From a checkpoint of a small transformer trained on Wikipedia.
Size: 8 layers, 4.05M parameters.
Architecture: learned positions, tied embeddings, capped logits.
Training: a variant of SOAP for these matrices, 149M tokens, 6067 steps.
Each number is 500 + 50 x the weight over its row's rms, rounded and kept within 0 to 999. Layers, rows and columns count from 0. Numbers have three digits each. The size before them is the row's rms in percent of the matrix's.

# layer 2 MLP down, 192x768, rms 0.043, rows 37-109, columns 576-767
102:456535568643474529405379495475569571503427508420517526559499533537415475448432480429416480441466473419472542464676405448447476516506504418535498516489464559467548500445489408525448478482478536528423475488387431521468440438469482504477566468618438529533415500560407515441520523424526555448422522633524532552427456521494467424474575528550444556520422536500589550549479506504529454494468457484430543525489461466537559435494489430478447454500543504540485558550384413471568517422487477497512463474509509433488496492475498627503560466562540502555439465544538609431513449572527489534
097:467481539468548578464453566548502511467471516481495589489483402535557511522428491495621474435573500487504574509532586507449510465476501495551437542455516452551460462540486402520524528415386602563555511515521461540590554480517494550478557449494596552516592488551513395483533490516531485505537501524586518497556468518516470602557572515460555459521477542553547478577547518513532560524493595448467509537498607533413539512504548485589424540448476443548589522530527545538489502666548481423487503515485480502489445529598504585455475531595582522615561517502533490568580456500544508460
100:449457520509486511431468502419549526518577451525525517502495498472429448464512551632478515430550549516432552464437580441497515538461439504434523506491449477565460605532556503492565448466508492547630500511373537534426509511452503475582468481463566490492534531477527437563535533470481421550551537612534507429525508497499443448543462531499414582478482522508444591462537446457565505432452499465544483531547558561465514534436531488408491479531551437468463475568507525472491419499461507398425562561476590505561496495504463522520511536496526515463511506393521522541445540561489490462
101:408478371444474531547528534467380491432484474501493488485488525416527468557434533457509507517505425474477443430602527448511601502536439425498498502477492480596489469502455557568523499445434452494539528527531558496511453511515532527530533514477493508487466507502567443513451577553515489517563477509523587456433498439523442509382557576512503557463548532531544423503562488556425444507458475489494491551531436557438532488517558491464503562577440534433482446520496459516393519436517560391467511581461546466508531439529538553473495448525434557509389585492466501561480503495412511420
104:426535497458506498374454511589493421442530625504501494470444536469431516471481467494536449498522495512514447490560561497438569440511556451475597607514506473556550550448490491493587543527570518480394510524518498432369489570506458489429412467485420442538470522450495509499550579438463532375457510539564485482484417486482410488515430550427561543530473493561524510459526505510507460506529554436512556397527618544584559497473501579545565440472513492518445544485471433445540437515535542531524500449491477474484465486596513452462444534530482417498530455473509413497538383464512450428
096:483587444411488518509384378462467451476521555522576537411438472523530507450629554407454511466466437509503468468604504537585457561526479512492466464593493528432531532566505512507454487625614503427544460513460572532498527499483506480468507485475507492549444405389507621477501431375499504464503545541485450577525435487514537513471445483441577587602483463546437442501521468578536472446540521507517413522481559547470450474536458478559520502518524433488509480494506598550474519455537545495456587467547563511535513499495493413469496466574491578497454480517620521483503465446477507521
099:486497461514563592579496556478398466572451547593548514443476526510423631469496468498478531577436506551559501412484487493395528531478560557537574517518586496383568486392512480426469497486531486510486419512485534549649509466460492474492424475490539556529466566481511563556507570519563558544548511523502523435472491466472525432561471460462584471514499591435477449538551526511506490460454514494521533421477517510476473524486630500606500520640566483533493516486497428549497417539481464505463539539522474563473474640478504481517513527472427491510586620604554488460587579605607607475
103:555501486505549415513580526513524444501515511483480564510539509533475483565521505420472449538540582554537408485559579532440437457548635558480523609429521489449417400517569511502514527609489516472492469540508511506483485440523583526469489538461509540468547518572507507508425510534498467464481520535427426526464472432491462511486501463549454516574541472536543592444553588347480449616458453416551488498498493484522488469497494506362518571390593500531475498363494534450499471496510463409522479575507465462439504419497483557493594593610434467577488543549570566409488458511437566488
098:626545606510507480555455535393545485517436425503401492532601561468489440527506406518487525462445529526575565373507485395541454493562528438495471452492439575517529416521476552624462560446525503404450461496458573489545496430425447472503591488554470546581531507610492498453508500502506538468512497490545448586466532528437590599525469642476517511442612580499481472597581481391445418635496510512485461584532545512365562428467560536382463524537541466438444493579441418549490468538518465456525427490445465512499540480493573503470580592637551506468474407509482516434503472526461522529
098:554517589551520520525553466518621582518608541470548517548486470585474496568498394421536532410438584542471520532494504461575555473578584588466591510530568588461475560505478569470531427529534459479509475418500556522483525573502534540554574512562490549519492533460574578488527494465423444493557425512543513469457498596589531467460525515562425453383546483402422557488444503502512561529495543427554423462411560504429483516517565589529483549485481435624649462521579514498411510421469430500508531453448504478604505565579496334464456504489526534532557425601488520432440514530421511501
103:500554640509572557437508399442507440500591666459516397497532563475559529495577498448554554501589620506544515476539529549490445458482549515453459562504480508506517476446530473423502502533449472456427549567437374425405504461537482553461588485478492481469481484440425474556553549435479457498448512470523500521473539483431414478525467524510510519485426462509546503412434540433601454419493427495497467613592523455569521527438521423615441486495550501587505467451456449435585489525499489503560433469505481435489558532482572510440506464489529519459436518547645505418479438547451519469
096:478507580477456588494412539448579467491529531483504556489456552562405454593500563476502486418472496506508526570532491501489537562586456425496510431554513533523526514560448545448511492537443458527399475517419504423539452447487485525518531473570442490426484474540540401469503548431540493521508419533478495568466493507514576488572495540501421430486535607520488523540535492551471439521455484582439474515509516519544577522559482475541509477536525542565512469479529420500601524486560469595420569577392411456522495470505440470487507496433489515555541551536531601565536463508298451532
102:498430516498494531505451434552488483478470456564505459474525529536453449519489507504472472519591479540559463575580537592422510482524482462445460517403449397513471483476443527554504488491509499448550531453528499555547456438519474532503453471511495528505459539442480455528500411484505520442599580503485541492594561588531417521469583508457571525560576529515516531482548468548548632496493561549476451473391485531535487527485503526516422571507464516390504492450551441444456429491497348483578507447523545451492532452505420505507494403564508514504532458388525434432498558510508506572
102:559453524540521462482571603556513538469591531453524494499422512501578479480588509581522520503426514462532474451471537509506548521421494580579439553542532500480527519508501530509453482479525590459426552564499573614507599555511520453479652476460523544489543474481539438567596470585448540406522484472526470587596473446545482441599541532474590566510478455515491503483585514503539494483590518527526494578464537452467562623464538556503462644574465458538520558496504446545523523430509514536516541503475437451502456479456557504496484474372519480509542542493460406500520581550491543549
098:499493446421530456535516555478461516450554430558372518483510516547467469415542496515512470491535424486433518484446447541547513472477496457474507551506375516482555483627467426362516563407489484445452396381470452578464491485386462514465514428444525482485515505457522472543470539531548516456520471514579503513457485483532604510530541585516478526534466481478543474546478491426492433496533546595487528543531440440505467548450605471462494483529669518509513409328474409559483528579421564461524504392525465526505469445617500530505500477519529584385526518439470451537553524531563480491
102:477503534456487517476522527398531478540439466440541533510578512531504551482481516530479555461465481437561479361504562541457489489439457511513518428548489431474507584487546503593514537519456495516475557546530527484510499464550420457508498450456509525479511531624535475528547455492532553523507502493549485472480539477504499487404452497459557589400524549587497626415426552507568540561489527496509552542454535416422481497469531546408495479522511424476501500531580350469508512507485561516524605516576571455554499494456538564537446618536506550472470509463557450465540507491497528495
098:424457545544543525394461401512459537517500497514479492441385530588411557387495512438475422474524512497554608491467528549507561513457460489520492475548548467568567584516489446537541474425549466518434407496432463504539443595513454516547496436406442509535479489534504574489494501502522458546442485418497428480509510460510417535496526465472422490582534424589448448491478566502413460455423411480367513645564512505457464533453540491566458595515540535502473466503551433542556462480527446487524537563413613546414538460471545388428424584428598486462532439514514546484497511451391453481
103:529543500531448418483511486561511437508552452485472561543368455560479544467468553424509437447512553589564508583538565520433570532429470457429500519538570468517575511475520547570520526370492437464432450485459463461499541488544459525535423537516547421544512479478571551477535486534467509456494554516525486571497385485475481480414357506501539471551551538532451498529426351556557492457465505539448444501553539464524453462483470518557525567535499481580459544526597515546607513467413521482534547547468544472526464532624417462520561500432441529484506510502503518474574364539457478532
102:441456523436479435486446468551555480450525502554474500529626553508570560516558568590575416503511509436466523469589474524469477596505464526505502529513502466452458597554528554469584532413432432482415520468530478461491536456501404448613426517440568451620467525501490510527447523553537447517558528503479553505487503457486546584526502549549572533503586532484513485451559420467460537523520508508502511542487626609508536497446503503539454393510434438529452546494527469544512459517447511539566520450526496541483417445484489546483493436460476482527521566418500583564596439562503489510
099:462466344487512459519593371563439516482477549473522537416475526521526431539483448512545591465515526550558517397481502479490494468502503471489536587449365474409442570518511459527530501456543434569599468556418481522490486533556479471504571456432492516427383493550540516456410477497520488441505457488503481477552466533470482483574451418532351514458489514500481456496581520503537558541485399538549437506507619527493535461519510534431485555330509561592449462530453483455405478501441416533512423509532589486507508580499407512468494460500542427503523473530424525441504341490418566509
098:648427509527416464541561377546519530503519544439413521508495439572438451410532464537463588447551518484511524534479431440554491487488525506507495472449601563465592470431509500493479510464435428505567476442482507548511409521588518472464509655438470524411453527532520545470547509511434514452523427473526497533510547464478502512585487505569602509428429498477560604492520376440548550542569578446564600518529561428575485539501464553548505387448475450494499558526486557564467546543550430584509497559454509552485480527518524577543546441510557455480460367582398504508604486520538594552
104:549525450606495489522591527497485554528446565463522570446421473404522469492563428565404490532514589449537494406405511603556501484498486496497529481490485439468417512538522527560547439478534553541532529548457451552443478484532547537455493459488506398422403485528430548471549477491469552507485517407455477527508432452588526495612531518480423456488497493527405441539580497506450529568429596498612564451531506475461498499461477508456474536455419439432495432510452419518536526450534408520441447573500546385514522565480500490576545503485461522447497555394513567434436542579516458452
100:426441509387565549539512402517588501500408509456534465498472451501567434477532487510420513537440472464578507543508548481531487493518466504499514525527474434519479478566523492445469524486498431488496595593569461492551609476504519538430517471500621433514457551430526556517525453476506512448459461444527560493438479508574536559468449609577464442534506523522513535594535517500558448559498419482583491486496520614490516423496545416514571521500393598565479543628455467483495587497478507550580626521549528508527521577644482498514433526540563450549523489444567490604613543598478467509
101:497447490496387549495542448597483527549480490584473519501486568509551474554401506440527492421479518522591498512540555532548565550450448570484432538529443520505579463453507504413463474522498594470400425563438527465405529501479449521441460525483575445486442471559453417506557480495537502548550496437461535490478512468514521472573524427404524490480525522521491453477466536447576462588468572420475428409534480506514474522565490475598459525530505472466485557375505615476578547600492410529475401546537439449513560606443558432500391530464489463578476515501490480587564412540539428452
097:475380552488462536513375512468552429464499448547513455467450626482438567507481523466454521488520407408444481568446439463449537490491533475486473456524476448492407410474429596491476429479364562489524454505450533491480473452444502569508503458476563542629531469533419509499587484539467469506467454563485528431472461504557546403526480476553456441523483572540487364481536464521464469533542551556500417556469476529458501483490438462454520558492462440534502490436536552414601530460527561602556517509490466383475532540451494481440508473530453550527523493504475507502448478453522558554
098:518540520480565442449405410440530471548463486509462445518447444512482434447564518564456519413481526527645511492391442500632520503514498576509457546477499494517522505411527484407453538531401500489461487491477470396523500499522498459473479532533453513457468524463519494588472499532598537493513529459532554515506496485485390438515517508431572447471466490516531483471453519587385551500518537508515493583561465412448456472436574588542409483589534485529493568518514364516483466384516561396552527405594500524514499518531580537510534513556546522413414538531443504572574496545504475453
097:511451521520551494412492428489475550495501493439466371569441490437464521334451493491512505553488497368566464564506539475580498507547494486493454540485564524550531511460469486504557505481540432514607566467500584463461514445484469442521481613621526476515439507527494452573538595466554454474516540445375529509512455438517501520508469439496432499436506479494507498483616522496581612426421460463472554555580567562451368542425514448403511579486531473504468408542428470472497446509468496476465462501555497448462595493470500553405541513526411481457422622529566462554520557438440521517
103:518502431411510510582509489475460505448584423503434512424439439450527536468497496524458581452510490369480524435474538530486448483507543419482458507478530524545525523565475492455543527430519483567533508581518522560501559552546500542443535538475448488398454510560640539411527546550508562481483438512494573551498446525477410557511551602469369533586656472536533453488572465504527556567604535461542446527503411581462496525398454483499494494495526514523520505518498553567529442524452421535464579510487496480514544551455493519551533464506513561530513394513455405454495525531535429480
105:434477499492472513500475510400457590431502402540471505507527487533541543596518541478471459487662580495490559465469481529499604450497492518499463589427479544567550465509492480473521536607499520468513581615494530521585414568528495443517450371624647545514490503553469491492557489527474445544455482481520488458463550477433439430417423586557485564480433493517484586483508416469531557430354420528456456496547475465546553556519535520450487464544502500497525516480569463578511498430467511428532557442487444450460450549564564500540594540410525467500536474478553586527511506424522582535
093:470483503547461563479556431478482488482566499416505552514425558476459494558556445548541485440464509439474406447512441479600480462546532537507489590486505431577450479607441366568486522468481471403424455587521447557476408603548469544491442453491530496478497459531442587534537553555594501603462483478520483511503537483459466424501446436522564576474427493549508476568496525392438495470586428519523489615526398600435483499526486440459453596464520601474463531542454485484562493437513509427521541549457503423503569497509463449485569598484465526533485542540404489472535521550605517550
104:499464565438565529467524549566382499472467440424484440525431496494525526444586481425663530512451473531506452513449424484539515529515458427480482431547532455504431432516460480491557468492551515485447476526481551459490573446491393443498508469386532503513505489389496407553560512519507572486479539444571507500547469530470506495490512465451497466500437466559613476453499491498533482437501453530557420519551525567607578464499526480524471507511568456491522569486482417495513462467476553453530530486539493513524503515573503589491574515519516534499378503475401551443519452644600562450
103:543497480621493571575436554417460571489446495486578620528502498474489457501511544507521535461394399444503555457479393528463496485479488517543460482570466456658465525572475460461508467469530449460502472453467526484590505447497521488527489508530425531455469477614464531508500481513467582555536438581511466511437607490422384454561462553500498573494450436465491506508512442449513467469496549522501391579617497515565456536526477513528551484492480533490472461552518502475531503494529510534539544427545518473523492490489505585453434582475478455446519533527521504567383448450410586422
102:572543529486527464532450458516491438401519453512476518521463504544489457553490484552530580532599560487573551580525556530525485559551431465469521556591477489510528443489496609481478515405453530459527580590562527450440484526461530386477478565564456534509546546467515487455563534486571547520518493552469618508473491528565480464448501561586530470433610519370508595546431493529491576473533476524470548489522534489503468482483464534632454541519441476503518477523562492468545494498560579487502557472477433409476481540508437451475494543501475480481507447491398456452566598540449494598
100:563436476467520501579514329494498487585535508488491521536521463582435497469557584508492497466465469535423580495517470417396459536491441552509563472515437471560561520599496567455531477512506431561540510547533494598579425521418491530546501552575479486487567555597497535551458429537460514469496631595613463444518556573459491537494504565527467561498482489480455537480551480620526428550486510521552538481520516477398500454575491553475474489493482534442572541507508441400571440434497558466531465471571487531454593446526513510539427524484543539549528525507396499526457576465490521481
099:521428404415439528483461606512544523487584497483554495481557484455511474563527465366500500507502417517574537536578521585447511443598455539510493460488523511513450526630494415557422553519525380413549491433448580463553435392510522525464605451552466550449510469518572558442438533569405467596445482494559492433486444596527511477456492557427452532469504575574522505484398572506580514487505463524555439539539485482513452543517531514437464567496590560454521563477594518446452545509475486465408516501466559580448530404422427398443526509419437426543534481539535548511479462540562475495
099:450465533689485501500550484458462523501563527517449527505583419553523539473562482477430536477629507505445502511542654484465465463454582492486496569425474554502518493552447486510466494436417464534538508527431559545428476507478525464530424456541532478416528516515521563547499431495546430560501534504501468452493464442497522583501529474477485486582523536562497545564426477441556526446519516415448532456530565484483463482495554404481473489587499476446531476477566462491483478460531449486526482431523381602516480477518422566537582508449514519464518417491586429555580552525478510554
101:508530449536497469575538482532527550475539459565376558526493519521442538445479624542466497485619491513545393526441569483447510530534523490504496498492465511552522522496514427594562498517521480473504464498414596385560507577517428534468388497471510497477509523519509474569426457503486484470484636522507535400517551437517437445453465472373559455539466457545478504449466557492546522524517487540508563554367504551478569463406507482536486559433539481499531417550490585526555565510516480569559469487543491534502533451553492573547556561546457517476458480451564479423495499498481524489
108:619481404539511492507564417611484581470496431469476429556462499554531522481503417542493489518472492537442477540360481473462554570497475466528494499419501455521389557514527529544519500493496542486525528521482497479430556514450501546487608529576513506475480482467441530503461561461499517510604496484519540492489543488475573512483518485580536510489444565497433523417445429506534559506562434381495509520526403449457517478531577489525475466589602413511528576428582477581587463501472432554574478535531447519526500499468465483515519551505472519501516510411483499531470576449469475456
097:484538458570478488467517556619573526586421520446496504457497559527528525540426614523505413469535508514538453492548576455508487399360496461527540518540506507469474407472518511431585472495502509423518479615393509505448554533459503471531657446503547567456530486531464493585457522557468456484497560543577497434468452488484471487585516517468470461507504468391427526456513456469574457465490478544403348471496554439559511517519433518454426515459477505474518424551465490426519486461530531453488574573475510494475492465518595568487435562498466483519523469471545475546415461467603536440
100:520522539486534541474588390609553549523565595599520528475534477492528511454447532504538500504512548558529459494468635421608530540497484478532510514533492508538313517539477490519454503491466507438467481453512474542570493513430507466473414466566472481493470483593513482592510580507527426467424517593512439482485549512469465418488582499514553410520545504517480455521612550584562484454461464477502498448478573440619462530507595502422496482492469468444504501523400500524457449465507552530481493550492471514443514458492454517443446500626511512581547476450440485530535533534493399533
099:545477615492475569547484474432507473435544482523498487513555541509459529462452504603416515538450472461560488608486538517466515484523487484562513478455443520462467445550453535494494528595525456477492545564588579527576519539564514497501429625399554482560467464542561429509518472543500477484429443461507484429575491527478607604569420488442448407443489521480505564467505524472544452568471436475590532465525504609476432504490607500505502481449565522528500545521449408534556503435537446551501524539604588611487490473496437474472541473442459405501590448501424525495537482438492456479
102:529472607439429568496429505495445394589490535524441539510512458506458582533547447442436498481471499503422467543484487480500472536534532442559541555501494520461567496530507448412509506521511397482566513510510459498516443515582487445506533516486515473515465484507469415500520515527431477490459418449493535441463529489561504553509535477511435502557404535422512499478482516535516517538541608406557504514491532484543474366536488412630609583459463506542502420551505510523648568518465560506519521533460526464435451507519490599516500551569456420472542520450477483460528514434597416608
102:487493489566441616526428555582546514427616401567587504464521567499535550498512514489416597519474449484479426485478519506446453546576552536523501493464529528479442441496511485440512460563470571452389527521530427463442528547519526492510519566481537529547436498550510501398565487483475489496508451486502484538481536442440496479479508528561515466540548490530518476480590423503530542538450532557580549349416482592466541429526441491520483510517461521552525550448482496462409536536546599442403505432572440476507504466549515467540560458334477490478476505518441471629450559593571517434
097:563433628602501440485450464514555417518531472562489502466437460478543507536504475543528557394470516483485440436560522551511516573459499419516560441528368452430543490436490509555494510426398538519440565536461539508514466514552536498490501527480602403545472449601407512512506473425460496515485503564544471593559429459547562528463542466480461480524527539495576609494449528448495557589463470528525536458459507415457511465499463504504512434587462540482475558488429484493566491442556472492521438516471411444505528520435503533502506508511467486511531531455463514549529413493447505511
100:453456521554439493493510546398603561479500478460543387501512567495490528433583488526500502545415421508420509485507584423486544457483486523559479471459528479429535425444511493468546513401432550532543501509530511566547533546541472573502451384580556498596511433543506570487539483465500506552483511553528533483620450547444497372535528533484458473494519436542466482448479462370467512518486490566493337503512407547456513504580452457473493540481482380513525616529610468478429572654511514484505499557504501476484474430480452586510486563547519511408381450441496541446622538461541519399
105:462431551446536488417511537508423500498492505449418489513503533517489531557530406407512462470459468568422533485494499455514424579450477505510486560512523529456527568433476466532589489436452432506446449498520388543411580489537538444593457522489647522512526510412599622483499450541472549490519505529550497548504457515502579540515581535446496578539535534527487508443484539477528496574424501516525501534445547553535469434578487504507610539508485547433443545522518547471454558524436431544511427451510494569539483446496503554486471485476479473482385539505541441523546521497450549470
100:554526551469543558508593549487474503535531401478458454440430527529495549458372519456430455415523380401488529523556518529540484475454559450448467599581552407476507576493432488536535487525480467570582469417509520489449525535472472449341463514502476524533497521473529404484446510504433489423540517530476513462514547483379486546454432503391508544461487414564481485478578521466481450463513509479523463580463480480435463536517466531499539476498523575486411544480526534414539522513463583495478519463494474512561407515416533511500492556533573481454513469477495507551472476435456530428
099:458467554469485567522482468473495450498502468419611410492537501485530578490420510552547522471487600426472528523453455560521529498504527531550425593505515530465472485486482532546544532441574402483578386482516421431461510489509476495454573487485498446500469511547534528529565476580437491497510572554554561509471481496480574532539575539562573446418527503536511534469522476494546565499454515508403471452576482575516534433465531560639491616445482484524484503499452515567521558461495534502483496467448404520512438517462504533490459562589566488518524499417557424574662547488475451545
095:409470576543526485544598461426502465459429520494557489601485461453443580540518538476452476497441457458538378532643504504454505539470474589527471506467585465399540561548552447505444477426491503519575508503560501507438433549501476519431514438450443538529505512445503476492504540484460537519529505556497500500539510582492483528536503495533619514548416475541500536483494594467536401464531527555424456472490432479503563505507480460478535489579442428478510544541555538429516493502499546517603574439530562432452509410503490609424512518494527443478370545492572490444456442474523521513
100:482484461426544532494537475466472476459492539562562544478415500492489517436518502440601496489457557539531565452498470391433446393551471494516526571459533576482553429381507465553572510506428406495387458481403509521520509457387450465479356509524560465514529439502423591544466455522561498539443494392448504521514497556477483465585455573543552517586452537530499503505573533436515497499492517507529405426486562475541434516557521428471446530553428523471538500449508413484546373553508493441488403472490543575520468546556486521493418491515497466466529466448472438506483449491445446401
099:496458502530475501442454501629502475535511426536501472500559461464535509469524513510438429499499564556546481486524462494476501418347511467548478547503474449426479533579464510461439469456538554489541528498423495569443493434489486527471496490546509522493525463612510493504539541487441520566536472503474506560464510427557516553561541617374487517473530498493480648508438552482486433510584491510502525520424524426438491559435586504455573540480563486493511492502467442501452462466503384535522487478487491519530484521534475436602487445550483445544494490409531575468674549525566511481
099:473526598509460512417589490560482583464500533544472476559500488536498494464417444413453457534568526479453545532530508536525495599533532571534428539444461474529581552533472459428462512446532512504561497469521406467489505518479532522542445508533445588547511519445447458504420527531473503528556521585530521449627529545537472451444528575518546479475490493511407512453503468487487513459502492557428555508503508464447588394459521519522468513467437436579532485538507515411548515538508546490497509566488393463447524457392496496444474512436492442478551513545557462561551527577494521550
102:522621607504534492507414480496479410512529431447499419569451453452492486501563536479518450479541540594562528421529433583509486491512494499438473473536491478495441390538413469453518504536464509538406510501576442511468489448565514503426493464469593441564550497450482462492489446441523524457452507489470539565472467512493512565437443549577579523568487516481494446509491539466482475512547437497476406467542556559358595408480437488437529401437497445530452564381522530488469517524480567501505544518555482490500454504570438589475527527553514373551430529563574474599503471496504424554
098:460458458550464540565444435452561561542541544468461569539475511625490552529493533438508564558580591423492469497447509421530505544495434432486441490379596488536523572500522518512474473470396497514667414463457455582534485524534494391518592492573482504495456507497559484449452502444451519568500515521487536446516504436449527478442471407444551590491432527555478485525529539491546491544531521481487443501544489488466451495448445499461544548562447522544482376530504576492508608562503466523509510442478419582466425533457539478457528444458461529507492552490497544438401498425457485526
096:565473554378501502507568632472447537473515537475519560415504483513374381568430431441558467492424604596524510517471470501424477484547469431455489404479474509492562508457464589413421414475573571510474537557537548422484537508491440455493592539397481574448480529519484502603502388413456500488550453509443446461459420555554477419554496527514524531478506421565455427548496475525515523539536443542441555611543428503457604463462566382429522605493449519471557513534482505538490444552548496424415501469518471507502485433502470512470505594468494527471495419500510529479445431477508556479
099:542502532556489496480406504475538441485505493497503445377604476431494458478550501521530454535529349449526509506470485510415555521473471469449525454537471584488526593589556541560500456468479475425537466534544427524485468465461536525489427494482432487506511482569525479582525391594508487434422439513467627542476504530474538491584408500556536497519516488524501550551497519592594523520553555484496545525500449540474529521516517543469447482403523534515483519534507444413410452525597496424529459543513501493467564533542516459524533471456501471524483485511492527471513472488459517547
105:435493494599484534556496514455531461462559507555473448431444476423508580557561488537490573419474454508513545487453490531329540466494477433584513472455478519478566531518448445627423533540477448496549525602512609578550529482536551472531612520463469462520513483478491440434450457373555549454554425522550519381538493520534472498555530587404466521499539538456502458510495555470518517433529491504472499471467476479678457498460623454524501449507430517534509550531387528481446545570506429475480562463554446529431454497473465562552502528436444465562514510499512534544461472498491425483
099:408487548430454579507487522549454528488579394484499471411568545545554553487543473425475528506441511574555471508496514307516533486533487493536538411476520484516499575484529454391521535389478527457396501551472478462545474590453512495585520580434483586487473461364519518511527479420511510508391432478410556510533514409551550494438592420512439520513488575412532553526579575558557427471488542501386526548407475507483457489522485508539487511487503510456564476324460529494526496530503463523500477497550485513504508453486516362485453431429514479521491406424541468480540479489544561585
100:604408547460437503459568454495519576499572490482514504487429515521558391437502495493457502475471478392444477516586484515488457517443467545607521521488537567468451511434426437443470428530573479479460476535457559430533474518548506514460564644499404570478499525513521452522517533450555528409501420462566463524455539483551535431446488485465498442472472443629462510476483533507498563492537499514526529500454520587451486501552421460447565459514434446524541512480559404526543500493527463577590448475523604550526522583557458531476520532507532562562482506574510508419409505484562482494
095:465541558545558513492424524463515531519481515503423437534527593413408442461461528549504470548492477544424475452521532485495526558463499369527461519583432537570447437438513490497504382487446568498566487479499529525433406481456527447481526592498536467457547510528476524604535505531515474469439478432532470402492508489510455517429452542508479440452504456454496606494465487524423529557606533518443469548574428576534400531515509555472455491493546550569551517480443546495471462543477447515472518569450432525487441410456520541459495485485490531500508446531470469544544450497415461447
103:480548485485509439575540485378515543535607434481506491500458478533494464469496426553538516557525511529557571463466426484472439560513550451505439555443607463479584527404482521417496583442526482580522526531500454560481456570501499494457506514472528526483484485489473551540511485560449476492575517465587509516565492501496493581489430537500500488495473535462558423473495594365518584457466508531616548517522518475536483455462513541585438481383509447570490479529568566416379435577443494504421519499546516518425501552522512442551424561557491441595531529454521565488519549522482472541
104:407477609492514584473643514498603525547467513504534549518449521525594528539477495488445428396524495463450520459480372475431573527479550405500401539471440506414420480484465523542467521550529596519496520398371440502523585461467447469516453515576514477524510514604444583524486446555496547511437466503522483525433502566488449482457549397394526449542483459484582541490468471548456406410520524428410583461466502533419484609467546493485513479532452591513507482542502463521482495486523525476550507524503387577463479504600519450427501478512416525471415438521442529519452483471550565483
095:388438501442576490524526524569508514476557513478432445529456539395487561534439567516510487520592448488568580419513481448453513404475591546569541546452591404537555571493500463554475572475533557493494582504479448511509428529501476446469402513543509532459452457537475551523542500561557525416514543485427504485534511522524449475414504524526470500442424527495525524441545488478432416415472596511563423470489500510490524589658481488446557452417500520386494511460464490423456543534440523561487457456477533561505468485360492499525490410470456558435473435434513493467599467523570563461
102:465434509527448460432434482469538500564543453464520447470515478425504422472531376560556491540516452465456549536418466455541519453527499532517520461518485509525504573643524397515453470482506500438470485504550520542413478508480514497561512423491546448388563486485503506535489518485586567415500471520471439505437560525419505521486561487569520442497542608416479534536463471558584451522476519568610593459518511502572449522516504515478468491527537460386464419459444470526478582537402528455549551472568437520516482477531490471516464520567499507516449573550436520463450498477493436510
097:551502454416414429509463572504654487465602502416554556493543455484447432617447532508425423536508438471529441535410500488528417432487510531470550443453479516504512360510501475553542474544497494530382513515552475517574550525481474531529499494539448619612545498517535551548487514506501457521546486492511512518510477495450412533463480633489520524440498486537476534556503500384492503522471566546538535465570481449523515433450549394468504572525456512494493480477604503529464516516432539605520450439477492495504552480546496520499480568507489491416450503440520461439528471477561529458
099:429511551500513485493388474609431592471520570521498503563455476465552406555512627571556536486552441468497418383472535485434504463546415529452433574532547542416499377453440468613526471512461476456490501366475541499431571459563485507418449450511474497495455502480507587430455554471453448430475425430440562559580512461477509446430441505478558455492553525449410557446515455470508455532493498422505458426503471478584474493453440567505452577532450506514508477564545559479487579554479481425482560573520511498491460421436581471493490524553442482525371391533487482514431485464474468487
099:495484452467465545564468459448546504481555596520527512564456560442573350530551457509413468435549441491519497455555393467378489502378465512490509532517535551532461479456467389457487486461481513515425520493523485512466576495531547460515606492395579531461554492668481543514521572539506555465529506496551590519481543444520460517582528548463485455578502598509563567478572520445475515561570536449510535446406540440497484493530548411450440562589449536577527479449483585502480532452468434530479472478512470453527470545470483551481479484408578543540503548434570511442571461445540529420
107:515483446512432608526400463580463452519524439578447538501616506450576570471505488523518466501483415492560516508504519483520494501526550477484559508499487562431544618526587556548452554491553494519488512526514433463469512439534505464532458554536480464468501462455600534489496580516526513486510436525583530522534476473460400477501479530525573555485512488467442475520501449515495503488454566509565501464519509477538495435531414444480438486452480455578448570427413505536527566563458555486457450527439488548490464541488586456462584500462454473500446440385434531518462464428510520443
094:550558519568466510467442484368393484498456507462403517536478419522503565491436496582570461507456551469522501544438533441602619513455492509518536510595500492512581476590498514574495598464497546528455412466494464543431541496517513526514435544495489473465454543555506468476523554521522586552626464472561546551528495436571642545525573648441465563681493477480482410549523504550489543506501515532577422527485521460572401531466567558507497556578486564548558524665461460543493511472509572553554496454586532498494494440520587521525494492480513569483490470539459505528592439546505379505
102:426526571613513504447525539475499401514450466424486446520527499553536509497520482517605495512461488510556463454522507466479484495443542458522517484495529517563509470483497531511474489474422463484510515474400481468504523534428441448533534488471532544434420553573486512548414474521431534452477504478469450436382424534438446475592529547460549437508499456479597557478501522551427478533434512480524424525432408413440449486485478479488560527455562500396473417531651596547471440470527555564524534540512510519472458529460497529463509546520475587508521561557545531558528499528529356506
100:486506444494554516392494446470500547441504475377479504456545417498461419534469506523417509435473427514557532537503508455420504460556494507482481531473533530511433519545615530433514419480429521539398471529440566558473492450557539469516566544550491512428545475493535481549485486453585430593491538507492579514556421501484532483516589474443466529352642529419493519462620494450477510460442570407532426538450411558614545421574518612410432475556413490493559574596557525414547503513576371513500485531481449496513504567514492570475500499552438496492493398493529538559571498505515584512
104:542416564574520501404531468547523470554423553462454557514516449611437609501470548513444507630518457435565479525548554393398450607413521569507554471449489583518472464493485476496499465425470540520514496515489601512454409499395503551465565460520510391492543511523491564508467511473493481549521484557534446522567605498422420502473562438507484497601407458375490492460462501517498540520529561468463572460497595382552466537548478547557545481512440520552574520528447562452530532604413520648515463550504525478471513467465543498517393411403488499377552448499581477468489512497474604514
103:409448479531561454511419457460528523553479552411544521468559506518521511449480497546473510543460574496490460472587560409541431474470427436443518541477421430524580612444490507639544547466486554447559414465439557448534485480516451454528404528468546475501489517449454520473505420575423425463552549466565544417462538515499423512498424436598489528531526462473485582508521461495505483444528453512514461459460477437511483482535520518581465508598562466468505498569483420477513483517509528539424501480445471452441480510479468573473546461540487533493491412476584502467401537461516462477